config.toml
n_layer = 11
d_model = 160
n_head = 10
n_kv_head = 5
head_dim = 32
d_mlp = 512
vocab_size = 1473
activation = "swiglu"
norm = "rmsnorm"
norm_place = "pre"
norm_eps = 1e-05
positions = "rope"
rope_base = 10000.0
rope_fraction = 1.0
qk_norm = false
attn_scale = 0.177
bias = "none"
tie_embeddings = true
parallel_block = false
init = "trunc"
init_std_qkv = 0.0352
init_std_o = 0.0
init_std_up = 0.0352
init_std_down = 0.0
optimizer = "soap_variant"
lr = 0.00437
beta1 = 0.95
beta2 = 0.99
weight_decay = 0.057
lr_head = 0.00711
grad_clip = 1.0
warmup_steps = 200
schedule = "wsd"
decay_fraction = 0.829
decay_shape = "pow"
final_lr_fraction = 0.1
batch_tokens = 16384
seq_len = 512
doc_mask = false
train_tokens = 105200000
steps = 6421
dataset = "wikipedia_en"
Each number is 128 + 32 x the weight over its row's rms, rounded and kept within 0 to 255. Layers, rows and columns count from 0. Numbers have three digits each. The size before them is the row's rms in percent of the matrix's.

# up: layer 7 MLP up, 512x160, rms 0.166, rows 465-511, columns 80-159
# down: layer 7 MLP down (transposed), 512x160, rms 0.153, rows 465-511, columns 80-159
# gate: layer 7 MLP gate, 512x160, rms 0.168, rows 466-511, columns 80-159
up465 087:102177156177115151077178175081117133096093114198121086122102141126096111085096160070077077213144141134132079148155126121135175086152109122152124133078110141168097094164155082122109090158200139129165140099127167122105141144136134120109120138
down465 089:183141181132115126145097120086124131122131119086159132155117126118103116085097077193034112086113109119133139147102102124121106112140137172134126124123161173130102118087168127143184190078058110199121135114095139097121107114139142160096209130
gate466 112:132139142194156140195114101093157140093144117181086115151094080084095094157153154128090119127086098066160159141125149111086136124139162120173098160181091133161151129151188053120073169082132119130082126120075107153134187200158130096147144115
up466 104:126074181138176145140135102113114097170133106145101169148168114107165145104146119156128141167123143104083069085138134080110173102127184134117133118150074172149143099076112161153121149084177153092130196162107107112085063091123142105145094066
down466 106:107161118205112123068139163121143123097097101142153115136171124082090103182139101083134185150134179100137112098071163121099111126108163185186102176131106120106125115100093123096083141108143113117063154191127174106090155123164143106113072163
gate467 105:180129148171071141070108111108143118142108111117160144125119162130105150085119126138151131129086113182170104179094116096123107129101110125074084077147135144162078114087123115152122071089192040092133152151168076122104131113068101147114119096
up467 101:166139156126129126145148126141096126101170215064091075176144129194136195059127109160126129100092178144135140149139166105106181107080134176107133115173147137082186108120096156132071124118150143125139128118059165081139156126145133125111154113
down467 105:197194128110143180132142107132180124119196111132122130093097143131151118098129116084000151140101126150098166105102101198165073132197145140151124141126136145135137116144107137091165177141122167164136159160137106149096169184158131148128138111
gate468 102:083144146137126196211091116143099141111130094117118118056086141150149102124074113143172196167156171210099143126094117085131100131107174118126154110117104146131106097135205203121110110143174092131140127072183156143145113153169172105050145129
up468 101:114130061137081142087114126099142163110078163111064066088078133100139168149116068090127143109141133167067134112087145149176120192110147120114137111090145155111075138101129133139098091123193121114128070136156115065158122181192167125160106112
down468 100:124057151081187093132099100131142180191107098160181154161186141165194178148167136144212136076108185104134103130171158118074123099191070072142130138135123141087153102140122161111115146155128118141108150098110137089124130147127125147103131108
gate469 106:124151130139075207139060152161126096112169055151132074102128141127156076177074201122152152105078140205206106188100113138166178100141167093128111116100112092120141135167103112133087123138136100112141109141107161158059162121097112087114109112
up469 110:112124019042155148120147165111131178163113193151141095110129172127115160101136143116092127153108127145140096163131134191114105143072120146160140151140161140134168114127150098186169141178099128131094134221112083120134078143142092108170108155
down469 105:142081077047174091188134109069143170141128092119135099181199098129087151124150106130244095138112135079097163173158093140109142163094144119135107189162129134140111111108169117171136060161136098147162136105155080126121079110121139109117085062
gate470 113:100155093153162145137144142113193092138152127142107144096127123106158098147141110132055127092177144114102088135132122091154123092120092135058073163075128080141190105207142134143160133108182132137139058137166160142192110093180077037119207155
up470 109:112185187156160144117089095104124173151121106169157144109151109108137088076111187099068121116118099153174151121094153123143117183127134130137211108149158188138109108136157135117098122102179084111127130131170133175045099180139120112177107133
down470 107:048103158094089099143136098137165176110116123122130117160151089082125143144106156112191144134105119110107106168163102123109171144178230154146088102137125087140091171135117167121168180135121107097130122126165162171100150140122121088141108107
gate471 099:110125170177107116130170122097130087110066131092091136094185132101172153144156197147155115157120109147145107130140128128116167107095113096121116108201124109095144165129127078145139170141114151131085171168121136115147140119104144121075127093
up471 099:128107127144104130084124180165136113175142114172187099147105146178106130119154100113102115139164078112131107093164100123130121161169123148128082132129199103133128205161140081164119155119093117168162130154114143165147090182074108139169156150
down471 104:146134135087162147148066165122158133116119131098110159173178069066133157135063100083192111097128166123116115086118150121156138081096100118109151118135169112133135191154173034144170146117199131133108135112168147150079092162121185162120133138
gate472 096:091177124151149146121138064091197147156121135178093114140127101123115101123174128223073085098130124078082123144144069137138166097146097129095122166191146101147163171116170189143078135129146156095109058115156100145126152105140106111177048110
up472 088:058157166121113136098124137065177143140109143168121083168143135127153073110151122134082126145132142092130153078129119147154143148154074106087143168186143144100122177100135186102079148123148114087138073156130125154130176108118131133175071134
down472 094:107112123081122056103121167082098125139134106123171161151157134116139057075133066129125108135102122104153121109088157084129151149154172124135134117128141138075086155082181152117081138148110081116081112168134171135118136115183167105068088126
gate473 087:135098131101090147171147115119156124108146157120173147171121147103150113123109185129171124106081127108137098038136158087159198093144076151090081103153139162151134211158115199110173124106083158096139115094113128116095189121136076089148108196
up473 097:108136142185146105145109125179087145153099097146081154119085104154116127159202073122112167147138152135110086172116134154099133120157157159200161157157109112065127109122109117120117117142148106135119101105134170154138101128119179193116177080
down473 096:137091136142111149159154177230107130099121101167093168153099115114127113121161203185128158118063111165133145132116100145178158123118147183183129129154104116086113097130135170087096123148055146142108081100144170158130087113141167155190147124
gate474 102:099148106101089167135163153182142148059129087137145130180149191079130068122101121158126106153111141187164148121063127081124140163138128158099112122084069134111155117152169176125125076066095128115164058145141171171103186119137101150110151173
up474 094:148220119123181170135125079123170111146128109057170147117152122095138103151072186153150107139113154117113106131139162195073144126073160169157121085130079133124069117138141133170147113122125167140100188137080156139149111121092084149131117150
down474 095:099124099129155167107131087172156098113122105168128075078106075161124113141182129134128122133066097163130133169158147120157153121079120136116112090064133170126067163100147136111136101094100125150157162172168135127172124155196141178065156121
gate475 108:122099123096189128146106102121193206130156115087145096131089122093132117175102132119121126109157057162072106136097127146173140125095153143116099197117116143172117124078158074135142128098088132152121125142097172132112155149131090112201141131
up475 106:093171151166154140092137140125176131139119118093142119122130173129114108102128167081205056096153169145123124076111154184104148129029164143152109120085061137126141127101170135087152126110085142135146077065114115140112112118134108148132142110
down475 102:147143157115139071152152102106114124081138180117090095141153144148142083092124114196209177156098138033120169149142109163154150078180065081152189080173171080196179106154097164128150128141143127164124170162169112168137130148144123090151168090
gate476 106:126118116132148115107116147141216131144157114126208154124168140062144056101106178149166146128081134133138080143086176162100110142164129158114165143076110101107105162167105140116142085090137116144171120132139162176134101120133138078137096216
up476 111:076138132065138122156170155106187133213116126096128102127127133135116132098175155104129137147142130083086174118125150164130132166171108156144117153084165118083104097166125132091161106144149110131117094160078158168121151153162152125165070108
down476 104:150149085099110132120117180134134097110137117156088187190127132086139163081174135090187137081147085083109150113117114180086144176045129131171069100112107151078107113143096116116165086159177170118086107161101114140136100185190090118138121148
gate477 099:135074175164064096092161155148137102125139150119140171198139083133082155150164103090104145176135109110083150130176176118111156160155173109116127122167121124159148119163166184189175182077157117091049136150089155162136146112142119124135187183
up477 098:133132164186103089085159149166125153158125119075173099152163156099067135119118066062074099114124155102099111110129194133129187201158129102119114116126188114124085141181199163133110119075119166104089146126112126149106135128106139129113178133
down477 096:153063166096109169121123127081087149169167139126133146182098119093081138148188102145094105038142144109034107131161113116136127199115117087112131105115156133121099113134121163121102101122166130151126091078105160191118107089112077104098082153
gate478 098:091142138103135131138089106157162139085150137100094119145169128113129164099196102107139123133071145113131149165081131159057103128167161181191121107136097111085145061138128126168045154142140138096143146067123124183060091077143104134132154128
up478 100:130096104153100140141150179130123177127143123127169123072179167153101088092118093131111079150119169146129177177126116140156129146131089139167137149152108136065127109071146157170061155171134086049124113129058107186111111078104121101130128166
down478 100:141169127125140098092109183107128169100089091158157129086170100135128155128132085121071128124127151113120132140167102158159103136100147124129140150123126129177101216162129165138107119167126159159088121153142154104158098186122157077063151148
gate479 103:131133169122113191096102178147108159193089126142127117068111095121148138121174176155170112108144077106121206153138123144151141091165052136155121132147149091085178164119122120144110090123180105143116190187135102103144089123138127133173166133
up479 103:148081107230138050101143143076075152117135141147156125096116160112062159136124061144148110166162151142139125094119189121112095173115200117140167102115115066097122149108137190077117139102100107068160123102074122177082108148171144114151110107
down479 101:091127148117176109159168116117115100154177114141103072143118190184061148113134105089249142128145190091154098173163063131100128148100089172159104167103119131108120132217046090115146190156094135074109109141101127204106123097122095132155123109
gate480 097:126152163129061145095147080136077169167153154085090143087123107114118115161113095173137080121119181104140132096105108131101096115110122156145155130166124124119155163182119190090130106199195102101184127148140107149127114132146162168090184128
up480 103:166093074097127103126124084105127078130104158108161169150115109144070120191139121073115184210155087103102143172164089163152142098113143101064101146150121148166159128110096130107148145125163164092128111098110135128073150151198116168110128135
down480 102:152152120106208085137084133151115135165133148154139118134127195154154176097124115114043163127093197111126132062111116158160070130171081146155161102081147134165190154140126121132079105133141188102135119150205093166108134154167130109113113163
gate481 107:157171106122095186153162068112130193154150130111091141118110070110184131150204119178167141160138131128148089126120104180097120164067060123143140184119143203116143123175159181158119127146080121137144080164138106073127183084109151152117079110
up481 096:127055105084168118110078173168097121131124136133117071048172145103139150154107151098117127121143154123151056132117140150155173083145117140112115164138071089167093106073169134121127121089136191149078213120181149086112163163146079120163128109
down481 100:172155101125154129087135154106163090131134148132192107180125105133131149145073055171166135122072205169144121166131161114132185087168166098054124133123179111137139070136143112107145172127117114105141143161142128157154097182088157108162112126
gate482 087:111161155131096175173114136132103095125170144182132135132143075082110145172168128098063137077143116120143114137112168132126124161113060077140102101147130114109153158070116207180101128114117160167136126159131091146147139067148135112195172156
up482 093:134110118157103077081151120080135150124124171139168150105119134135187068116089140199214128141133140107162127090161155126127160106172129168121149151121121186134103145139182090112122139170130128046108184117129117153133060207111106157120058079
down482 089:110108108127098116130143102160177110133152123138107143129099201106100081185177123162167157141179186116137133141131143113150143065154107101147131121090122125057100108255114178157119099144108142053122096132119119095150092146130108183135095077
gate483 105:178102150145089162124119159107202095127127129125139118119132099143086038136117159124148140149076116184122141107155182101097102140137157129094153150096159125166094133124146106118095122089099117129085161106126156165089151107125099157098120102
up483 100:099133121071086153084130130133139077125126087093133079111128105132074088067158139083159124178103134125099160152128141118118101123157142111097165087091151099151063073123105142081080108104151149159089126165093157108106177108147116135104110121
down483 102:113080093099127144091114092108140124138106084112153135147129098084130098108148093135125073111104166121102142130176219098089136148115158123111060121148060178167176104094106116100152165135127116118116110100072169118125134090190134128131116142
gate484 106:096132148144152141147103098074137113183147111079119141177088098149143118182085174166190179131181172148075108101089140140155149129147105144121102156094166139056160153071123126142133196159140160096135158171145146157142085075119096100149139109
up484 102:130125120110121134157140138147126110089206113184076137154093106151130139135066102102106120127027094150135092106136124121125114130054161073132143106171122130170139189142156104152133089097139199112156135109086099107097082138158120132141122174
down484 101:094142138082105123124123110115101095145097153139109108135069093114146129159120109143150131144073112183102145129140131139192103177184070123097141126124136144132135067166106117101179154105124103153083128129175138155143051124162146143193076128
gate485 102:129071148127180101136115112130082166115083139189130177157159122130127091081149116111110123099127076135114161121082115093104103075062060146113083125171095155115102186193161141132105205149150141111194112135082095131114125078063159145114060066
up485 118:162089101148152103162130151122078247088087150114117119157147129096126106073176127129120103136134135123147167081120193072135075113057106092128122071142127122132087159190159108153131159128142127144121188141071140150153058114093132129098127082
down485 101:104049113097182136133177176122074195106152194152123124111110091102102080090157112172132078138092123142177094096100102079158146130100131060155144154115127156157114082115100119164127131160093161125198111148080123116136130100116158107055139088
gate486 098:110128171167082159141164133153071092107125133121132093188095163115063196132126111145151145146088078127119148152114068213115174111091122130075092128122091097103113163084131150157093123122136132121121144120147117119067095112116117132111104104
up486 103:147058156140112125096131182135114102126197164076145096148098124115081174083091107110111129141180118146195156149088098107100137138065074111085090156107082139173159124102121168126125154097183142117160105181163121088084152111185121135061107089
down486 099:162186132126179129144071182171170134109151119152137130127188110138087131147083146113068140129114092082095148163127133122187118111183196184098100129106138120172137082098147149084169196145166150057132096102146091112150103143115105147099109132
gate487 089:083132159107176126139144138136143109148110174114088112157150162155071107159131150126144138121109169071120155134151112158120117110174129181069186060115069086103114171137156132083185126160108073076115171145109176087137096131114144095130137182
up487 098:105158151078180139098137105158137095147067151094076093147178131157099137117169136103117176122140199132137112179155158137097133114141148165110161050155102101087176165092102125103180111187143092128131110135107149072141109143125144141144103143
down487 100:130116151064132102091140143152142149144144081150129090119113152116162155128103098107055114085125165149134132122145153092159112158100155121139134161071136170079133122075063146144115102120141127196108053113132124165198158118104097143148121035
gate488 099:151202137116114152103148182130171135103149086146133148187150094130160083053148105074114145142152148141137079149135164099134199135139073161110106165088111140160151107161103125098176114152112065069158095121111121114104088126123143123167135190
up488 097:124156180137098127054158153110164118103194091145169156184123131092158119090112103106098156153123097161113103149150130164147127114165126110119126191096113113169134096113176085132197096118080060062167129190128141158125097146145161178185154146
down488 101:140168213110157091156167112148157111105122087183146139122121150099125100124106117129065085102190097139124103170120184139067128125099130142129110089144153116130134114165097153158208087086067141123144116191088139100115080185086098144125091159
gate489 114:090158090106122169141195127132081072124107150085136051121136111094103113074115109117141069112129149155114144096156135108141106134149117100131192074113157070118134084134116095110127136173154123154255134158181130096140104130176138120095141082
up489 119:173136145111113122117068089153184130110142078213155159195099063121068156144144085137092157169150094152150073120117116134083123154113125099155068137129125184081096128086119135141137123044107221096086131150053143135199123116106087127161089140
down489 107:127141092152094137142146134146149120116115098131124079151107110107054157140148138083243135143126060161147083129121091156103165096136056188096053125116119152128115171159105123103123094128122190111099134168162114109166119115125134148155145116
gate490 098:178147172069120063072116144151112164086140137152105149132115134073173121139096132176162095144139166158121120141173153118110144120121127135061099122195112118156138140139098131115118111089148146185090135097122098130196177152178065112081120076
up490 100:123152066178110148117167076093112156096147166106090092140075122030148136125086148172130092134085151084146077107184078114133136105102054144107132116100151133136101115122099132101095158143102079096102127142196152105131110086162105110105125165
down490 100:123119148099160169121106155138137115109188164136123166133098175077122174114085106123080167121197155143115092098154154142159093137105129179111100081154114096161129155129094177063111109158143082131121171071156173120114143109204111075115091112
gate491 115:118175149179127163100111075112120143152130125158142102146145133142072071147143165109155112112173121130093166169141112146050079142143156152114120154090187116145159141109122144101118132171095195194155135114186145171161105112128077146129069154
up491 106:103211112162123128099123068078088176146099100099071155156124109126118099172110145120158127104189129144087105152099140176094064155136101163133132140099185120116186151140169139112155142149104098121114118115141096170125154056113144124097074138
down491 098:173159127071166142147134184061090136175157114122158116065137135089129137131161122097106110106156140117111097152109074080107132107135096210127118111105114086132128139111115089095152153128071159143107118189160094094151105169134120101167130126
gate492 112:100054135127095137155131077148119141130116138146118126167128112105158082111177123082153197191185099134126204175112109142120112159163154147124127165120127139123164132160099132100139150155160081161148130121131189148146109136106135146112126127
up492 108:122104148160131105113083134162213148155139145111124185106061126092144062081118133128129102152152126126112107152120122095028137126126109108141079088123113089094105098102072079092077116137152138111050136082107120140163099058130137130153124178
down492 106:131056068097117126111093129161110116142100149058148126144161137124016105133135130067105170132088089159133146133137155113125118100156128119107103107129118156136130126144094171127089158070130137141090081178098149081135132118168154129112124148
gate493 098:153115153137127163122076148183150099111123132117143047101130136082150051144104137151121165176141091162157119115104166145145093125139105128137107145089126069130087152116122110095097073124133079142164143074115134130175117056113082080096050153
up493 103:147107146131128104168195148082142142139116132133148182178104135167096123166143137114137143129101114131157130222181155068116144130157152151095129108153116145162146132105131152166149152130111120107072196156110155126116133192079171149125246080
down493 098:140120177114125146124129123174142123129104137121129108165158177077109063144139151125145224183073128172141084162067105131114094121161095087152134136106159119157083163124118151108114150148111089061091113132114143074120152100100125090088135187
gate494 089:096108161111108098099099098139159116144141099090180163094143076142112135119118137101121167102193111186135116162152123112144082103144138172187210140159174154188113123117119160170156177125101115119155080094109138112155088150124170094176087104
up494 089:047123142108124102193167193155110125131155161126112091154160174117121126114193103137105130150087134102102139153129140169107193147065093090144059147159099168041128127092122119150077141107169117121085147130116053138148140137101140160078180148
down494 090:132124084191096103112154147084184086087127074143123172147125138102124182098104171177248125195130092146143151089158154113144143153171153171163131070157158113166158067198159124119094115125158134111155148108162127185089145149102117084116088097
gate495 091:137118078144104103108088158118087096081095105136182145161174146155141155089098120080099144156145143133144124095120096174159155103168089095121203092106094093045097103182139058195174134116115154149124173149132092128180051118103135123097190131
up495 102:107143104153080138116112142123112096129114140231169151129177172172120153164138156098069113121137107133180129132118062149106151123141118080119153110132092069054146168143126073156112110095128152129080129067160118158139106106093137160110140145
down495 098:082126078135128174140126118107121118181127198151143093140101179153182109187126172133021112057107116136124154076173072122114097112145149127114129150115158128134125145078125131185112093113160159122148141052080143144151146094159116161156123171
gate496 100:121125131101113109121113119117154118122117185103123112120100142068113093097136116085195080124107118088084133089137155164173091158183109099181212132170099171118129108146173159136097135143156117112117112101141120082086127168147143139091183125
up496 098:098161129166155108126161125134084141142161142179134098205130096136130127130150091168133142140141141124135176047192101142159127096159119138130175185135152072128093106134109127065152111105133203164108165139195152122097164088157168105141068121
down496 104:110081133139103101123126167170144121107132113165167135089146110138158159109048160132129148137139163233153148116131087117194141109188122164096148142146124109138102100113160162105161058103113165101151098148150198140204129066119138144175109180
gate497 099:151177075077223120161082179168096139147077107149124028138124107162078115168126130095137052162139122092089141168121091060070155101156200155127110126109043130132144130113115120102112167132125154097118161153133107158159136121136086154071208110
up497 095:148177111098126149163156132080081151100109092157167118121071112137066087145104180110148165148101151105102153114171071147165188147165133116157162152110139040116094089143111145076104178100149158130066191111125113141123103099189084167153158159
down497 099:119068091067121132121151149164155160064110141179141088120121092072099102086153083147086146079150120165142131121133092160145113189156172101194126180171182161106152115135086081136158146099156158162177171090101040107169154170166085080104146125
gate498 105:112121112153102197110109157080185147130159193160187135129136119201097075096131123103101132112109103110071127124113178087171101120130060108160160143128050102046159168130134131094085124122142155067183139055096065135099160148105126104165122128
up498 107:108093035133097095169076110164163180074094155164140184086147187158120156090113016089105078177135136162104108126142174119161084111144116131180135144175119092071133157087112183119105070109087121151128064105109131073091138109122112185111139121
down498 108:106157075139150109105149137155109109141179090084109120151117169122134213198154103085088127142087103123174143112125093114127053148112129119132101178147140106098141112082161122067115106085106101144151100096128127140128127129158175049133153146
gate499 089:124100127119124137131115078138132172112130180190155126046129136150114059159169148159114100127090105127119085103227153094122165106092123128094107123057135124144141115180139187150159066106086111128095108137111124160085179124135110116144099158
up499 094:156049110137137134135143098105133189137117168168170135086119131149146083152180151183112125171132091109113111047119126079106184127087118151140140124087143166140091165145123143138131080119067134155138082138128130138103184078137139164174148174
down499 093:110082168131141134189093083124074156142180086106144105137133135213146147182125102120095159159106130126151110083120139132118146179034129110104118121096130232142156151129148129125107064131115162191061131115096089054108135137151136177103128137
gate500 098:172069130139116122138168093140133125151154137122098157066193156102149125065202118186135108160058121115101144160194154173108139135105113148095117123142065121102153173092114153118143129110142144144121149111126131162162135071096076129141160161
up500 093:100143094157172163141142152127141157128129216098105127117136086167096099168204103078132134066132135099105102052116112143132139057135147103176114122125116075177075143179130128142150140090154166087088119150114078107063127167156137116097116125
down500 097:125154145086066142091152147132111122130187159096129189110125129084128124118112134152114105108130149090102082143112148146132145102143148102125060112138097124099095085229123117136167142139151077130112183186138119136141109137210184129149084108
gate501 097:107170104137157144101122072065133219090082120135127124129124182080149132094091160181137146120090091080130155134138144101154126076183166114147135182174137149140207155104175136217077104154133074080084151101103121112083171114090130097146152095
up501 102:145091164106109132140144160204102067116148135111133113126101081145073157147159100112096117128122120122114082116189099163104179157097056179102122100052117078106076092117095116087153152156134156159159157139192131168082114137176103194110111136
down501 102:169130155138095132145059108134122176122162111161125180128086172114130131155127115144193115139115155152110139123110121160169168079109146177171082183105163113168092152178194110136094160162167108115073179189103112133098148066150125125109159087
gate502 097:101169143178088140159133115197130122086139063116136159068183140162116128184146155073116163155084165134164117090101125143151183161168042072156089100172124107081064047150120192084063125118103119159133122122085151173182091117106083064115159136
up502 093:173095126098143097126119159061106120107099151160098133171116130123098094086128111170156125127183099095141164119164102153114126136131192177145139114104167104160170175121106113154184153181085096121142127149139028095193083131102154153178077133
down502 095:111150116156133142124135169143142078145049176137113145158199153106099105115176116146142133079141067175200112105157097147152116092090122122126098145105133088107098155188137086175153154151152104053106081127181133121148152069068075142129116116
gate503 102:137178133114107132137119091067127126110116108101096124114117173138123055082139086139149090155122075107166173152109121142088087119119124138093079094163112145152068119122129164103093089114114129078128082114186121166100157118164071176111116136
up503 108:073137176109079112177091127087143148113140145122059175107076094104148146101125174177137178135158128132144161155116158121083154093085104098182157124129155149123170111173132130165141122137099126146086119144173126118087145097162094217140120139
down503 100:134113141137146095100164126178131115163141124070124105150113092151067116132116128073203093148122154125103110182150122121123144164137163105113139127151111125063204099107104121085159087135107152077164110106181080175144106105153131137111192126
gate504 098:136052138127160115109131088151164159114131159145091173135134073146118147102072041089056074083097116142113120156211162167083185172137081149122125120215142086088142117133125099139114119166164064155132134133111147107166129117098106130172127155
up504 109:112113175078109121074109157156139104145109113132059161117125087107159105147157111160134133098131129116122125137111083092159186078140136108134148113135158134144160087137184128081087113145125153162226097131141133106171137073146144143126078073
down504 104:118162152168122072070076102123160128132145118172141111151213147117164103120210038138198121158153105096153108123120146154146138076188113075135149099091129054105146099113156144114105130152175131121160132139127119100182158066127128157105089115
gate505 106:152136083160124140083122058119135100115107128158181164126121082177095099109107119127064120085115122144062084131095155070160094162115110113146153111103055132100106183144110145133103103094135152160115113195165087117123092065143141147198142123
up505 099:138131180119187082166093221101096153108079134099085147161094139131222162147187131144137180120146131147126153097136142186122142103137135156107120073131178116150128113088055146124148122152133117119187095085138120110156125182060115101102169087
down505 100:117107099160146139100082137117128098103082151144143155131145148138159078080045137081230130127150127161102152101111158090114133132145076171138137113131076153120162118172097129134110190135099181143064099118153090173081125127165138108105123088
gate506 096:147143130163110146166112142137141128116111137052164138087121112134151078174113057127048102115104166126103088136097076152101105127083077144157156182115112124113135135146148107198109162187136115086122130139160062112118157169114129126134089187
up506 095:165062129059050152076180115094163093141173125154168058116210066089160144138133165109171092169170067138167138137172094102175100156106144136093175116127157138164101092141146156148153118061113086147144115143107146120145089179142081123094105119
down506 094:092106119156113147116129077057100166133123100182161146130150134109077166140167173136192033178143074140108157118180175083143128111189097161171174120120107141108118091110102119102159075095112127096106095166125136165112063152148108109160197105
gate507 097:113109125106138177152164101143078134052122120122121152166208157111127126132119160141082124095102135126099118201125132084067085081137106143083071178144170147099089145125166205177136164063147132146162128130122157159099153122102108137094165133
up507 097:126077145110124149122179120129059133101096111125116130157131140093129144098132179146168115049132155145073168102127164090074043132090119140158115157148205154099167123201182173136098154129075134192110125122152133109122171150130109176135153137
down507 092:097139111122067122114174142113097177127109060133150149144125110123139136123086104124078098115140072104097139106124065101133049102167132082130162153072159157078123120145113100197135130188127112183122135054154133098176132138193133173132075085
gate508 102:144105118130167130162146134112119126126138103125133195149139139172155115106154109153116150100202147119141080126156058140137138101178089146108135109089113169138127154115112129071123152100078072100085163152148117185186132062101088084166124152
up508 114:075136151109071055081107172164097096115101101170145146120132148169146068097189129132113110137165122108098126169124188158155169147163126075086153178121179116146108033156158112131094107114116162081161171196108139170131117124087103045121126144
down508 109:088144167071172105165096150188115114142106129136141105147167100122098131109114142129194131102084187132153173115131186126137061100122104075151155140132134139130125093178143107141138123147184141111115091118121127076131118148140109150071127099
gate509 096:092192135117155114097132187181136091080164106131133059123178080157117107076185112126083146176175111134131170149125152127157110138135137150105085152110112130061140100151096161097085133162180124129157066165113161180146120123191161150118085141
up509 104:140138068096125142127133101153144066168142169171186074106185099098134111106108185093138107113170132097145183128109106128136070147143132147090087139110108103141081130206054144115061114100146067156174116160137159147137130158182130138163111159
down509 100:145081055157200069130105135105131108123111144124151164095107088131092109146096138125099185075148061141134160162124056180049121181099158065141111110125073101121162105105139120175117072199146127112107101114145180125110095120086132198115139184
gate510 106:131147158133091112134131114131095135139124103156126136112124156168131106138130106119109138133128137129133109122131126149123134126149123155081147108119133152096102080161136145084132057137122089159198107154178101169143142170122189116146129105
up510 103:157176161071131162147156072153135098131092086139104107121128140163121084141111123170170115127166133164105166107137079107172204132116132151128137130119092184186126156092115145132074150112166165115151112097117127115127111157165155092064066078
down510 103:101112058115112147088158133188177090119131166105152118105133092100139149191138159162022106120159172101080166112107150103150100137198077112113176123099137113147099102157152138115102227096101168137130094090126181145155095133080114091142100099
gate511 098:143117160125141079105142078109085175182161143178140126135119132082123131159151106152108083100093113151164217126115141126189078136100125131144122143160149119125097108123184085121145122116201111068165104120107101146088144101140136123177176144
up511 092:179088116139096115063102122088158191157090103183156167084117124125118100107105082130148124129136076157118199107141146131131113133152129104176146086147097123130102161161213079107118087165129143064112104148149053100114127150096098105137166117
down511 094:182169158119131117161133155150100111130113076110111121125057163133176103096126104126104113176143132119103104119127093166084134154097147129088152128153169137100079123143133118131164060126150171111058057155158118193194094127166186115149112095